python train.py --head_dim=32 --vocab_size=1148 --norm="layernorm" --norm_eps=1e-06 --init_std_up=0.0442 --decay_fraction=1.0 --final_lr_fraction=0.1 --doc_mask=true
Each number is 200 + 30 x the weight over its row's rms, rounded and kept within 0 to 999. Layers, rows and columns count from 0. The size before them is the row's rms in percent of the matrix's.

# k: layer 4 attention key, 128x128, rms 0.0791, rows 27-31, columns 0-127
# q: layer 4 attention query, 128x128, rms 0.0778, rows 28-31, columns 0-127
# v: layer 4 attention value, 128x128, rms 0.0684, rows 0-22, columns 0-127
# o: layer 4 attention output (transposed), 128x128, rms 0.0671, rows 0-21, columns 0-127
k27,102,191,145,213,188,177,175,193,223,226,245,171,225,188,224,184,216,226,207,229,215,211,179,172,196,196,208,135,208,160,215,191,204,260,225,188,204,199,225,216,156,178,220,199,222,203,136,235,169,51,183,200,185,180,199,196,202,154,161,183,157,220,182,199,197,188,64,228,205,231,229,221,170,226,193,230,195,212,239,216,177,215,186,246,190,171,199,195,185,211,230,216,214,200,208,218,190,220,208,207,184,176,226,210,183,191,199,139,211,223,191,259,232,207,193,173,193,189,181,184,157,186,202,194,189,195,178,238,167
q28,084,150,173,170,268,200,247,205,219,195,172,161,199,171,289,192,144,241,226,254,213,173,245,155,227,209,200,158,175,187,196,196,208,193,157,190,205,186,215,190,239,199,252,156,195,209,161,212,164,142,191,214,187,213,173,152,180,167,254,221,246,193,188,156,200,181,205,199,183,209,190,251,172,220,214,249,171,165,219,212,207,180,202,203,180,190,169,253,186,158,209,142,169,163,231,238,198,202,146,179,188,204,258,221,224,217,266,200,245,204,194,239,193,208,192,189,189,224,197,231,208,188,197,214,185,217,255,168,206
k28,084,198,195,236,191,154,227,217,224,160,232,144,184,205,209,192,237,196,244,210,244,171,145,226,151,153,202,162,174,240,225,163,180,250,202,199,263,179,207,172,116,146,210,247,228,177,231,266,168,159,201,176,235,206,171,224,196,175,211,180,156,188,199,229,230,256,190,181,163,225,194,209,196,185,214,212,160,237,244,173,198,216,244,189,135,215,224,213,199,249,202,170,168,160,183,211,200,218,170,213,202,199,153,184,173,186,179,193,216,181,230,191,209,215,190,171,265,196,241,194,262,198,167,206,182,190,178,194,185
q29,101,176,164,205,189,167,206,216,219,224,149,193,211,200,241,224,170,209,186,219,177,198,218,241,202,113,195,185,242,134,193,202,221,169,208,191,173,195,175,228,193,242,212,265,201,222,159,196,219,210,207,246,218,182,197,227,270,238,178,121,182,212,217,222,159,181,174,248,158,210,205,201,176,223,178,186,190,198,194,185,127,215,213,205,225,195,189,222,161,172,213,219,180,262,134,210,184,175,262,191,252,202,207,255,225,278,182,191,203,215,179,224,178,146,226,222,231,182,198,221,209,197,192,212,187,206,263,198,197
k29,099,180,164,204,192,205,163,171,213,209,243,163,229,190,252,199,210,225,227,226,215,236,151,188,205,176,186,163,199,176,235,186,226,238,196,198,210,175,218,199,163,170,237,214,219,182,112,206,186,33,200,221,198,166,175,228,179,170,164,208,191,208,174,191,173,207,106,211,213,227,220,248,159,186,233,204,200,232,253,233,199,197,233,225,156,191,214,204,195,228,225,213,198,216,164,180,185,231,187,216,186,227,223,206,213,191,191,204,217,230,177,251,220,185,232,187,152,184,196,192,192,189,186,191,200,177,168,185,186
q30,096,185,188,168,185,211,196,228,243,160,240,213,192,210,198,220,205,154,166,223,243,219,151,186,173,229,197,227,175,245,171,183,208,243,181,203,205,243,213,190,200,181,176,171,201,133,238,221,142,213,173,193,236,217,230,158,146,193,225,269,189,211,247,147,259,200,222,176,189,179,205,203,166,219,216,203,162,193,276,156,170,230,182,167,227,203,211,174,231,227,215,194,233,169,255,234,215,177,151,177,252,149,180,166,191,177,224,221,186,185,211,178,228,241,180,243,211,231,181,153,240,175,169,206,222,197,184,227,152
k30,100,208,239,186,204,207,245,222,215,228,127,216,191,185,174,219,181,164,175,188,180,188,263,196,229,195,199,208,211,210,188,242,181,163,191,196,208,230,166,200,267,204,194,169,173,182,256,177,198,348,199,184,225,219,225,196,215,223,234,237,214,200,202,214,210,200,310,179,177,178,206,174,233,180,200,214,205,180,151,163,221,216,195,152,232,163,213,199,194,166,167,188,200,150,179,210,211,141,213,163,234,165,196,207,224,199,192,195,171,164,190,159,183,183,183,193,240,196,209,245,228,216,189,201,183,210,211,211,237
q31,087,143,191,202,180,202,176,249,180,195,233,198,204,178,197,242,176,201,130,279,225,148,200,157,131,178,224,200,208,222,256,175,266,237,200,216,182,192,236,206,173,224,202,208,196,172,180,212,175,139,183,184,217,163,216,212,232,185,154,211,205,217,207,204,209,225,175,216,162,219,227,269,161,238,222,208,163,192,232,180,217,209,167,229,205,174,183,206,240,154,240,188,245,197,216,205,191,209,143,190,245,209,242,226,195,207,190,191,198,143,194,216,221,249,181,245,193,200,174,173,218,172,201,160,231,159,158,230,140
k31,091,176,252,165,178,194,241,218,187,177,159,237,203,160,188,200,203,170,190,231,187,182,246,217,184,165,166,204,207,196,180,202,180,249,212,182,215,242,221,206,248,250,157,144,185,177,264,242,196,302,206,192,207,236,223,163,206,206,228,189,207,162,176,192,176,178,253,195,183,176,223,212,208,213,143,176,218,202,189,181,236,206,131,154,178,185,250,203,182,163,171,245,268,181,200,173,197,165,257,206,237,190,160,213,222,176,217,212,224,173,222,201,161,158,186,202,264,218,228,213,222,188,227,195,169,176,192,198,175
v0,097,195,212,194,260,237,197,224,160,218,230,239,180,208,197,215,174,226,184,159,211,182,209,265,206,177,219,251,181,208,230,173,182,185,149,181,202,174,241,234,232,236,236,163,200,254,221,201,207,157,247,194,226,179,200,168,185,213,197,181,190,220,196,178,140,133,253,189,222,202,186,224,176,226,177,204,186,246,235,254,228,248,159,150,246,235,207,228,226,216,192,208,202,205,188,248,178,174,220,199,221,187,229,209,110,199,183,185,166,221,174,203,200,160,207,223,166,162,211,214,166,174,197,242,169,145,238,246,156
o0,101,231,182,198,220,195,174,230,227,184,202,256,248,254,182,206,179,167,216,222,171,227,222,160,206,272,169,202,192,150,214,208,238,187,182,218,190,201,150,217,225,188,186,183,212,205,218,187,178,240,169,130,207,149,199,222,190,170,201,271,192,183,169,133,193,198,195,209,178,238,171,232,225,197,142,151,182,187,173,227,208,221,257,207,165,189,203,170,231,201,210,161,194,140,236,227,159,221,244,209,191,221,244,208,227,257,209,181,161,158,209,226,175,209,222,191,181,246,150,199,228,211,224,155,162,237,166,170,229
v1,110,197,192,212,228,153,188,197,127,176,245,208,207,189,189,149,174,244,195,161,162,197,207,207,167,233,178,221,214,232,209,163,189,201,197,245,158,151,166,214,187,239,205,217,206,243,222,220,195,209,263,232,191,217,214,165,178,161,247,192,228,206,138,192,217,172,217,193,197,187,215,198,204,198,218,252,177,223,251,194,177,188,150,230,175,190,188,239,214,238,213,243,187,183,272,234,204,236,151,196,160,250,181,141,153,170,216,173,150,249,229,204,196,227,189,207,192,187,209,250,191,131,191,201,230,190,216,175,259
o1,113,172,173,224,170,158,203,176,243,204,243,203,189,255,213,240,224,144,204,200,233,170,164,168,195,171,170,189,265,172,247,167,223,263,190,200,169,206,203,208,257,219,229,179,171,167,186,147,186,154,137,173,206,203,183,182,172,197,156,219,232,179,249,173,192,220,188,254,151,238,237,247,193,237,194,160,189,204,204,216,192,213,184,152,193,234,169,227,211,175,212,230,202,197,182,238,192,171,222,236,236,196,217,189,199,272,184,221,203,120,190,188,242,202,217,192,162,193,176,182,247,182,211,205,186,179,190,223,144
v2,114,195,183,186,170,160,183,211,238,200,223,237,182,252,178,175,226,181,177,184,246,162,129,225,231,192,220,193,136,169,203,176,205,214,236,222,203,201,231,237,230,202,161,212,215,188,172,229,196,182,203,162,250,228,210,156,191,204,167,203,179,177,156,236,196,232,222,208,213,187,164,201,219,194,175,202,225,232,202,223,251,213,189,183,175,207,158,184,195,227,230,156,218,217,263,185,175,260,212,209,201,154,226,193,204,200,138,215,220,166,177,204,230,214,196,224,262,242,153,219,255,187,146,195,262,118,179,161,243
o2,120,173,170,249,248,164,217,228,216,173,238,218,185,200,213,223,217,236,202,144,180,219,213,198,218,138,163,200,198,224,162,239,178,188,182,240,152,179,255,187,148,196,209,210,198,204,204,139,262,236,179,243,191,207,227,195,168,170,210,175,209,201,247,234,206,166,157,186,175,184,213,190,182,219,216,206,186,197,156,166,178,196,178,250,256,179,228,233,196,195,217,232,200,201,157,205,186,201,216,181,237,190,178,195,168,153,183,160,195,207,199,261,129,159,135,235,193,227,223,230,199,240,196,207,245,278,227,234,203
v3,094,228,195,213,178,180,170,265,146,188,218,217,192,216,186,235,230,223,236,193,235,218,193,163,212,243,143,220,198,158,186,219,211,194,179,224,183,193,186,173,250,204,212,175,210,179,238,198,217,221,179,158,213,191,282,160,251,217,143,232,141,161,213,193,208,132,173,218,157,175,201,173,191,190,165,191,139,192,201,229,270,217,216,236,215,178,158,242,252,200,233,213,212,182,235,182,194,178,168,253,207,202,202,252,196,173,208,181,172,242,233,198,214,245,192,241,214,203,164,178,257,238,194,171,194,198,162,201,184
o3,103,189,211,173,264,199,202,163,208,210,172,201,185,205,234,197,223,189,151,190,168,171,172,185,192,132,186,185,233,219,196,192,193,199,198,212,148,217,177,187,133,226,212,204,196,226,160,165,266,206,190,226,177,217,139,158,126,211,203,190,258,197,201,212,154,208,191,179,174,223,139,250,233,230,212,218,194,229,271,175,180,215,170,162,229,191,202,232,203,161,196,183,198,249,117,262,224,195,251,173,166,237,201,211,186,214,224,183,227,187,191,213,210,176,216,207,193,209,231,171,214,216,205,195,215,228,277,239,178
v4,091,256,187,198,233,246,237,187,151,191,216,203,224,161,200,196,182,181,234,211,212,235,205,194,197,148,211,225,186,221,179,219,220,231,200,192,159,185,213,199,184,152,192,200,193,216,245,199,210,176,270,181,199,176,197,153,182,191,167,188,172,172,229,126,207,194,202,149,223,225,179,242,199,253,154,168,194,200,247,181,203,266,228,202,279,128,243,205,251,244,187,141,200,211,174,208,176,170,169,193,180,173,201,188,174,207,183,193,170,195,213,218,220,183,189,201,186,136,188,198,234,224,186,259,119,193,175,180,174
o4,107,239,197,246,250,186,142,223,202,251,201,181,237,246,209,259,156,215,204,195,197,220,147,218,162,235,193,200,221,104,193,170,205,197,198,173,225,197,202,213,190,189,203,229,210,187,147,254,170,224,200,188,155,198,229,215,191,141,184,223,208,209,193,240,169,198,189,210,184,181,182,194,211,177,153,149,170,237,157,198,192,188,247,229,190,216,172,178,205,221,229,206,221,199,204,192,167,244,247,204,144,166,202,263,251,230,209,194,199,241,231,171,201,191,257,168,235,226,170,196,171,197,206,132,236,161,180,191,234
v5,112,200,211,194,180,237,180,178,224,170,192,203,195,195,197,217,198,189,209,190,185,206,173,168,185,192,195,235,166,245,189,171,197,207,159,292,220,229,173,218,173,184,194,204,196,238,169,222,255,206,191,171,193,231,261,290,245,192,191,215,243,201,156,229,187,225,207,135,199,237,183,232,181,225,228,142,216,175,187,164,193,137,214,178,165,248,180,181,238,139,167,192,213,179,252,190,210,234,196,206,178,276,227,248,195,211,193,202,260,165,197,158,179,149,184,192,167,243,186,231,235,218,185,217,215,205,172,189,188
o5,117,217,197,186,233,257,222,205,208,226,272,191,172,150,202,166,231,217,165,156,171,253,108,247,212,147,212,194,207,212,200,231,180,257,242,167,177,175,170,153,190,228,196,237,215,206,204,163,174,193,181,236,218,229,194,136,183,197,163,197,197,172,242,202,167,202,234,237,179,155,176,191,239,207,175,184,210,198,205,198,183,206,195,204,231,199,202,197,192,250,192,201,179,205,176,189,211,204,141,214,189,120,154,179,238,196,194,241,181,274,167,199,241,207,245,253,220,194,249,186,192,197,174,227,184,182,216,209,205
v6,125,209,185,207,138,159,188,186,234,200,187,232,199,212,233,180,212,186,214,256,151,198,145,223,222,221,235,227,209,161,202,213,209,213,244,247,236,227,190,182,165,198,158,234,188,219,188,214,223,201,189,190,196,186,147,231,176,176,188,229,286,191,141,226,217,204,195,229,201,173,177,222,207,201,191,244,245,201,203,160,197,205,209,207,140,211,178,194,260,246,201,150,196,216,259,180,198,294,236,198,187,165,149,199,202,169,233,207,226,160,173,220,208,212,195,198,237,205,145,208,227,176,131,162,230,212,175,180,228
o6,120,149,245,261,220,152,256,205,200,186,257,138,199,192,168,213,191,234,217,157,222,197,209,185,182,135,181,225,205,243,128,196,200,227,233,203,181,154,286,205,227,209,190,207,194,192,179,171,205,204,185,232,202,214,210,185,226,230,197,196,177,204,261,255,224,212,125,163,191,208,226,175,189,200,237,220,164,209,124,159,207,219,156,245,241,247,201,202,155,213,189,264,193,214,171,206,208,180,166,145,220,200,174,183,204,196,144,208,187,202,236,189,204,178,187,214,204,199,180,224,184,211,183,203,231,215,225,193,197
v7,101,188,242,190,227,222,229,176,235,213,215,225,195,216,169,208,192,179,168,218,214,204,188,232,206,198,235,272,171,211,195,146,207,216,182,217,217,180,214,221,144,231,160,148,209,282,204,192,225,146,248,199,194,244,190,223,167,167,220,220,214,191,197,166,161,184,206,219,226,157,189,259,213,195,269,167,208,213,238,209,205,219,159,158,257,231,203,158,240,209,229,152,197,175,176,198,171,196,189,227,229,195,257,172,210,213,166,207,180,181,148,169,192,193,186,144,183,158,187,219,137,193,215,195,220,136,176,252,187
o7,105,240,189,280,244,184,169,256,214,144,237,234,254,163,197,191,206,213,205,180,182,227,190,231,193,230,183,149,179,150,179,212,223,224,178,237,201,179,186,176,236,176,231,179,216,215,207,147,175,292,173,179,176,151,204,188,167,201,145,222,225,211,212,206,226,191,217,170,184,202,225,166,201,203,122,175,202,183,127,201,205,210,242,232,190,181,181,185,217,248,211,184,181,167,267,213,147,236,194,207,188,156,192,164,187,208,172,175,147,198,212,208,218,181,192,237,210,212,207,200,224,173,198,197,207,251,210,186,250
v8,123,158,221,163,232,249,194,194,212,225,186,199,203,234,201,190,204,213,178,257,166,170,164,168,200,166,202,242,193,210,278,191,154,191,209,178,218,212,217,194,163,208,177,180,190,211,152,229,227,185,215,179,164,203,221,287,170,234,245,197,224,195,196,212,162,173,201,211,255,203,223,184,227,203,215,211,235,134,236,208,144,140,182,171,150,269,200,190,196,180,146,183,185,194,235,213,202,218,194,179,169,195,174,229,235,219,249,205,236,179,152,194,185,145,199,166,197,178,214,247,197,185,173,190,253,178,187,251,250
o8,131,216,184,230,157,214,234,191,246,157,240,218,196,200,185,150,195,177,206,148,199,214,154,215,237,221,224,214,191,281,200,219,204,173,201,188,181,179,171,196,275,213,172,182,206,154,220,163,141,194,164,199,242,216,228,166,250,277,195,239,182,192,182,130,237,261,196,214,162,211,191,215,215,239,208,206,215,155,211,223,192,237,199,208,157,202,202,165,220,231,184,179,192,161,244,209,201,178,141,200,208,160,203,177,214,226,189,212,142,225,179,179,239,240,241,234,182,254,200,206,199,154,186,212,163,196,175,178,185
v9,090,179,180,190,159,224,193,219,249,219,186,221,220,211,174,198,218,180,218,178,160,133,158,209,173,156,205,164,188,182,215,211,203,162,219,191,230,162,149,195,245,204,196,215,174,158,143,201,223,208,174,199,214,192,224,239,168,224,242,177,204,203,188,239,243,204,212,252,228,228,214,192,178,181,208,208,195,193,151,173,199,171,187,195,200,246,227,221,161,218,153,218,178,241,136,206,197,202,285,188,175,254,167,230,231,233,182,215,206,202,189,202,197,206,228,139,175,239,289,189,169,182,210,181,253,245,242,255,238
o9,101,204,188,144,168,230,236,143,192,204,176,178,165,207,192,157,196,206,229,220,233,210,264,191,271,217,207,206,213,283,208,219,163,178,172,179,214,203,178,218,231,209,205,191,226,210,239,220,207,175,199,206,249,214,188,186,274,223,248,191,147,180,191,171,199,208,230,175,247,207,199,190,201,176,244,225,210,179,205,203,222,206,171,185,155,186,246,185,200,183,173,221,177,153,283,212,222,197,156,214,260,237,212,158,175,161,237,197,202,187,153,213,169,237,131,218,161,189,185,213,199,202,189,211,163,210,167,146,159
v10,093,200,153,197,211,205,206,208,194,183,229,183,195,194,167,214,209,238,220,172,201,177,253,208,152,144,183,218,195,282,171,168,190,199,201,233,179,145,166,170,170,112,189,203,180,133,258,204,241,190,252,181,234,224,194,188,174,195,227,200,204,199,212,164,244,145,170,129,228,239,198,248,220,213,222,163,187,199,243,175,155,206,207,226,224,202,199,210,241,241,183,195,190,196,160,222,183,172,164,213,225,274,208,187,197,168,154,206,176,280,231,175,206,189,193,230,194,223,194,223,194,220,196,211,209,216,180,218,236
o10,097,196,184,215,190,187,196,147,202,251,221,187,227,234,226,234,174,128,171,156,231,212,98,193,207,211,174,193,236,131,239,193,194,209,162,155,191,214,168,186,232,246,198,224,190,184,118,218,177,206,168,211,165,241,231,188,197,178,198,221,208,196,249,220,161,231,258,235,197,196,166,206,197,190,190,133,193,199,211,208,194,178,188,167,197,212,163,194,257,218,181,205,236,184,210,189,198,236,234,239,179,162,210,227,223,265,184,214,206,194,203,173,213,226,266,233,222,203,195,207,209,191,199,148,215,141,214,177,170
v11,113,210,170,164,161,188,141,187,195,206,205,191,230,229,185,184,252,215,233,227,178,178,177,207,196,197,208,241,197,188,255,193,198,204,203,233,182,201,188,177,174,202,165,182,182,168,197,249,202,199,221,191,167,240,153,123,221,234,217,221,217,172,168,144,214,167,188,183,260,140,223,142,203,238,211,252,229,189,215,198,201,233,161,220,135,296,203,182,262,217,164,192,204,223,229,214,215,242,177,206,166,197,132,209,214,232,217,198,180,195,212,183,237,252,200,192,215,205,183,173,193,236,175,195,247,253,179,190,231
o11,117,164,149,249,246,177,264,176,241,150,239,152,198,245,196,181,172,171,214,199,201,165,118,190,209,183,198,213,216,232,191,203,194,184,173,184,151,200,223,217,219,210,208,216,208,136,151,203,159,171,148,228,222,220,212,171,179,262,213,203,215,214,218,198,211,251,178,216,167,240,175,251,222,238,254,197,150,193,241,163,151,230,191,178,206,194,161,190,241,193,170,204,200,170,211,212,215,179,158,203,233,181,209,191,176,236,173,222,194,221,215,218,188,251,253,246,197,194,194,245,217,121,193,204,192,194,203,217,208
v12,104,217,202,187,204,219,172,198,190,223,187,177,175,233,172,194,227,227,197,117,183,187,243,214,228,249,179,192,213,225,211,228,180,195,164,220,184,183,189,214,142,128,227,201,192,148,219,196,181,226,196,232,200,212,191,223,175,256,204,164,183,231,179,236,248,216,189,178,154,127,253,159,197,209,236,145,209,166,233,208,211,160,182,216,196,249,205,219,256,218,189,184,219,195,210,215,217,263,205,245,241,207,185,202,233,177,227,218,184,276,218,191,196,273,179,203,224,256,177,137,192,230,209,192,217,232,161,191,191
o12,103,168,146,226,237,212,225,197,203,162,207,170,220,205,191,211,225,160,141,211,203,169,145,192,164,216,223,147,232,205,217,183,171,152,197,148,164,218,198,219,188,219,216,225,172,203,140,205,223,195,222,196,172,229,219,162,218,259,236,189,263,209,258,157,176,210,242,222,188,206,156,200,269,207,243,229,197,216,227,202,192,210,211,120,214,193,184,211,211,177,187,195,234,189,136,222,200,141,232,176,164,183,225,191,173,207,187,191,216,165,203,192,221,200,206,215,225,211,224,238,214,226,236,184,172,146,295,189,189
v13,138,180,148,187,234,227,204,178,194,198,189,210,170,228,231,220,178,181,175,203,196,207,158,215,182,170,263,234,125,229,215,153,149,193,212,183,244,208,173,187,212,220,156,148,204,268,202,255,240,183,192,216,222,199,228,255,207,217,211,181,255,230,206,185,237,175,198,212,253,224,217,212,186,185,227,155,186,214,292,142,194,169,208,178,238,216,197,191,223,215,203,258,203,177,195,252,186,168,225,216,217,207,185,186,161,177,186,191,201,205,131,183,165,172,203,181,167,197,222,208,175,156,235,228,207,128,197,220,225
o13,134,249,252,217,189,181,172,234,173,165,243,235,267,184,182,200,176,211,188,179,188,253,197,226,246,236,204,213,223,184,197,207,192,242,209,201,205,158,195,185,234,138,230,172,191,201,197,158,173,217,172,190,186,196,170,219,212,187,176,228,184,174,185,150,186,209,213,222,156,209,189,228,183,205,189,174,219,159,121,244,218,236,224,203,183,252,225,205,217,227,175,148,180,168,266,207,140,240,160,216,233,164,246,111,227,226,216,195,192,184,183,203,200,217,192,198,217,249,175,199,185,205,152,154,171,222,221,160,247
v14,101,173,219,213,223,208,196,195,165,216,194,140,207,187,201,180,246,254,286,189,146,193,210,150,202,213,222,176,218,233,212,191,157,198,194,182,192,204,176,173,195,210,215,201,200,166,240,207,242,225,182,206,144,211,220,206,192,181,184,202,217,184,213,154,192,187,165,191,219,180,244,219,230,191,156,213,200,200,178,165,140,192,268,247,164,211,181,183,262,185,188,212,208,195,256,164,250,209,161,193,189,241,113,218,240,168,274,180,187,258,196,177,225,198,201,199,207,162,189,208,229,194,176,213,205,251,146,191,257
o14,111,199,189,226,144,206,198,171,221,206,214,138,210,220,210,197,166,138,166,200,245,152,109,203,182,194,227,218,245,228,199,182,228,190,227,170,186,196,195,172,223,216,203,203,200,168,143,195,163,151,189,226,211,254,217,190,231,262,207,191,205,203,220,206,227,241,194,219,172,227,184,216,225,212,239,202,165,195,273,230,200,200,182,181,140,225,160,201,222,201,176,173,210,228,166,233,207,173,196,211,166,166,214,220,251,259,183,251,200,212,206,178,258,216,283,213,212,208,163,179,191,160,201,185,211,157,199,217,141
v15,113,224,161,219,170,219,194,151,231,199,198,248,184,206,235,235,217,192,220,202,213,207,161,204,178,181,243,176,145,241,197,139,233,216,180,254,228,232,223,214,171,194,136,202,186,177,168,229,175,180,185,218,208,271,195,204,204,221,189,142,198,169,207,150,185,222,186,128,240,225,155,203,195,241,210,176,224,238,228,145,206,176,168,172,129,238,239,137,186,213,192,189,214,210,213,217,176,217,202,221,200,206,256,160,179,229,156,183,222,126,181,173,208,201,179,172,172,250,218,206,178,208,210,220,229,207,161,218,187
o15,122,221,169,236,256,210,205,244,204,179,240,196,213,191,183,210,194,217,214,180,193,221,153,274,193,197,173,224,167,149,184,227,187,261,190,210,172,175,213,217,196,178,218,221,222,158,185,188,176,228,202,228,190,204,230,219,167,147,190,188,175,185,220,249,204,174,241,208,192,158,222,190,196,197,185,174,180,215,139,190,181,178,233,252,247,159,197,186,243,226,197,225,182,195,233,157,177,214,151,198,249,118,186,184,207,175,156,198,167,301,189,229,149,196,167,229,240,175,224,232,165,184,170,209,224,230,208,199,253
v16,095,219,194,194,223,183,185,195,166,177,227,213,166,171,165,184,246,249,263,146,170,177,216,204,198,202,203,213,188,175,200,174,164,215,150,223,158,161,213,176,191,181,200,164,184,156,232,192,198,207,255,213,156,193,159,98,168,203,166,220,227,211,178,176,192,148,214,207,261,182,217,194,203,221,177,213,175,254,217,155,189,253,217,244,208,207,193,229,257,210,201,208,208,238,215,223,187,206,173,185,188,269,159,202,182,189,167,202,174,261,234,196,235,229,193,200,177,191,173,174,182,259,141,234,216,230,178,226,241
o16,102,163,170,247,240,188,190,186,240,216,221,163,267,266,202,253,139,153,187,214,210,178,129,167,184,208,189,203,248,142,186,186,227,187,181,174,185,216,211,202,177,206,213,230,191,171,124,185,177,218,173,200,196,225,231,202,176,207,213,205,210,179,246,214,170,223,200,197,177,233,164,237,237,199,204,142,144,205,222,207,185,210,206,194,168,232,156,170,254,190,188,181,219,176,178,196,196,198,232,199,191,183,226,244,244,290,172,208,191,174,218,191,202,205,278,228,211,192,155,210,237,176,226,144,212,197,190,201,174
v17,110,208,186,239,251,137,182,188,213,184,218,190,150,154,198,185,236,223,165,176,210,173,178,193,218,233,164,195,197,222,196,241,159,208,219,120,182,199,234,198,189,210,218,231,209,197,262,220,221,174,192,206,198,206,176,138,143,180,174,259,188,247,239,182,204,218,252,217,165,173,230,188,205,182,192,250,202,235,210,197,209,189,237,204,188,159,156,228,183,226,216,267,208,175,213,210,205,217,163,164,190,221,184,147,183,164,263,218,190,287,190,158,236,201,193,180,216,210,212,148,171,159,207,194,208,155,217,165,229
o17,110,175,228,217,115,136,180,210,195,165,213,193,251,246,200,218,212,163,157,210,210,183,252,135,163,203,202,205,202,174,216,149,259,139,223,229,193,224,208,190,215,185,222,169,167,212,162,166,204,187,194,208,184,184,240,244,217,226,214,186,209,216,220,187,224,204,181,203,176,249,245,205,177,200,242,165,211,193,205,207,219,207,163,170,201,244,225,232,207,158,219,171,209,244,181,213,174,167,256,207,229,193,245,211,221,213,151,180,217,116,186,220,212,179,180,206,209,170,156,236,249,222,222,215,228,201,151,241,146
v18,090,175,221,186,158,222,233,188,255,220,199,180,232,191,218,206,216,159,180,284,213,241,185,159,209,174,184,199,248,145,183,244,206,213,246,189,214,196,172,182,173,202,237,194,163,215,183,222,202,217,164,157,141,165,196,293,161,157,213,205,215,193,170,267,221,216,173,185,186,208,196,214,196,181,212,203,259,138,178,173,163,175,227,194,198,179,229,196,167,158,170,150,179,216,206,208,222,238,226,203,203,135,199,208,252,208,220,215,209,173,248,211,220,119,210,186,222,208,185,226,247,193,169,168,187,190,196,214,193
o18,098,203,289,167,133,213,237,159,169,257,195,193,154,143,174,170,190,234,209,175,225,184,213,202,190,186,205,248,176,299,205,184,183,190,249,187,233,190,195,198,256,213,157,239,215,216,253,204,210,201,225,181,230,223,202,163,268,210,186,224,141,242,193,216,234,214,181,180,206,161,205,159,187,196,183,244,230,168,168,177,238,196,166,230,217,203,218,181,153,232,211,221,177,199,221,164,231,212,152,206,189,216,149,203,202,151,198,219,189,216,190,171,249,240,199,183,189,210,201,204,165,183,206,209,204,148,181,191,206
v19,124,191,202,190,272,221,216,198,150,198,194,175,187,153,188,228,186,250,191,193,164,205,246,193,171,195,156,192,211,256,203,200,167,193,148,175,214,149,159,208,184,219,241,167,207,185,198,174,217,224,205,208,181,197,206,216,183,162,240,221,206,230,218,203,203,198,196,214,164,184,267,201,181,198,256,176,166,202,227,199,166,190,193,208,232,231,209,230,180,118,191,238,182,173,145,205,223,118,193,180,189,257,185,175,221,191,262,203,198,259,260,187,167,172,227,160,168,213,223,210,150,191,271,236,167,212,231,203,192
o19,124,215,217,161,111,220,186,166,194,211,177,209,212,184,199,181,209,146,173,242,221,182,185,196,211,240,245,180,201,192,254,170,225,189,194,167,234,236,149,173,224,196,193,189,197,222,221,208,188,144,192,163,212,188,176,204,221,226,171,218,194,205,177,130,191,231,259,239,205,226,187,211,211,190,188,177,238,170,255,250,217,201,200,135,141,220,194,196,208,222,213,159,205,183,236,219,216,207,191,258,188,223,228,173,212,241,236,224,207,160,152,168,257,241,227,206,148,156,201,184,224,158,215,212,132,153,174,211,179
v20,100,195,210,213,187,200,185,167,251,178,214,256,152,215,219,239,250,206,151,219,193,165,179,244,201,193,227,229,144,204,218,174,212,220,182,218,213,202,239,209,167,240,159,188,196,230,181,247,198,156,205,214,219,228,138,172,162,211,192,184,212,172,174,184,146,212,215,204,217,186,188,195,207,246,180,245,223,226,252,165,263,207,162,177,145,264,208,134,217,211,222,181,232,198,250,242,174,224,173,212,214,174,232,180,211,232,174,175,198,128,185,176,213,151,184,182,223,194,158,211,220,242,171,197,212,145,149,192,185
o20,110,206,174,278,245,163,212,236,223,148,245,220,229,190,175,221,196,203,199,178,166,196,183,219,185,182,173,234,149,179,161,241,190,226,188,266,158,198,237,201,184,176,191,220,222,150,201,151,188,265,186,227,188,188,232,189,157,186,185,222,181,202,230,205,220,179,196,186,185,190,198,193,206,219,173,147,188,202,135,160,163,222,210,255,229,163,207,208,240,228,217,218,179,178,216,186,166,199,161,178,229,151,197,186,218,205,154,168,165,270,206,242,160,185,188,237,216,204,215,239,198,163,209,213,212,266,175,232,269
v21,084,203,157,207,198,243,222,184,139,183,230,134,172,245,225,217,189,204,233,221,224,224,242,138,194,193,187,170,223,188,187,208,181,188,222,178,159,200,164,164,208,191,180,168,179,187,223,222,208,206,232,205,205,184,256,193,280,246,164,214,142,169,274,183,233,172,129,187,188,231,212,196,211,176,148,197,203,154,160,211,172,199,205,225,226,137,231,175,175,192,173,172,207,190,193,185,203,150,218,239,196,169,202,252,163,175,198,206,220,222,224,187,183,193,177,273,225,197,235,231,240,231,220,198,166,237,207,234,220
o21,090,268,232,172,242,232,165,166,187,259,173,188,180,179,227,216,164,215,162,157,199,208,122,206,214,212,200,213,227,180,240,217,153,181,212,158,206,206,194,203,170,197,203,207,193,167,140,237,175,207,209,194,205,282,199,177,187,223,220,187,188,198,139,230,200,194,212,185,182,178,176,239,211,229,232,208,193,221,260,208,184,173,202,178,214,205,183,170,222,199,173,214,226,224,179,193,227,195,214,204,159,159,169,231,224,257,219,229,200,241,199,157,215,218,253,164,256,245,221,131,156,194,179,172,217,118,227,211,197
v22,114,186,200,182,233,188,181,227,183,201,233,168,228,197,168,189,235,238,237,211,170,178,183,171,198,200,191,241,253,195,245,195,180,186,157,197,175,139,214,166,179,179,182,168,180,182,230,236,237,189,242,182,109,217,190,161,193,223,203,266,236,191,167,162,201,141,192,193,256,157,249,184,200,232,214,224,202,192,216,206,152,240,193,204,175,266,174,246,252,176,163,196,198,206,197,212,228,227,178,199,202,249,142,239,206,178,258,196,204,248,218,193,239,234,211,218,173,164,189,229,181,226,184,175,210,262,191,199,232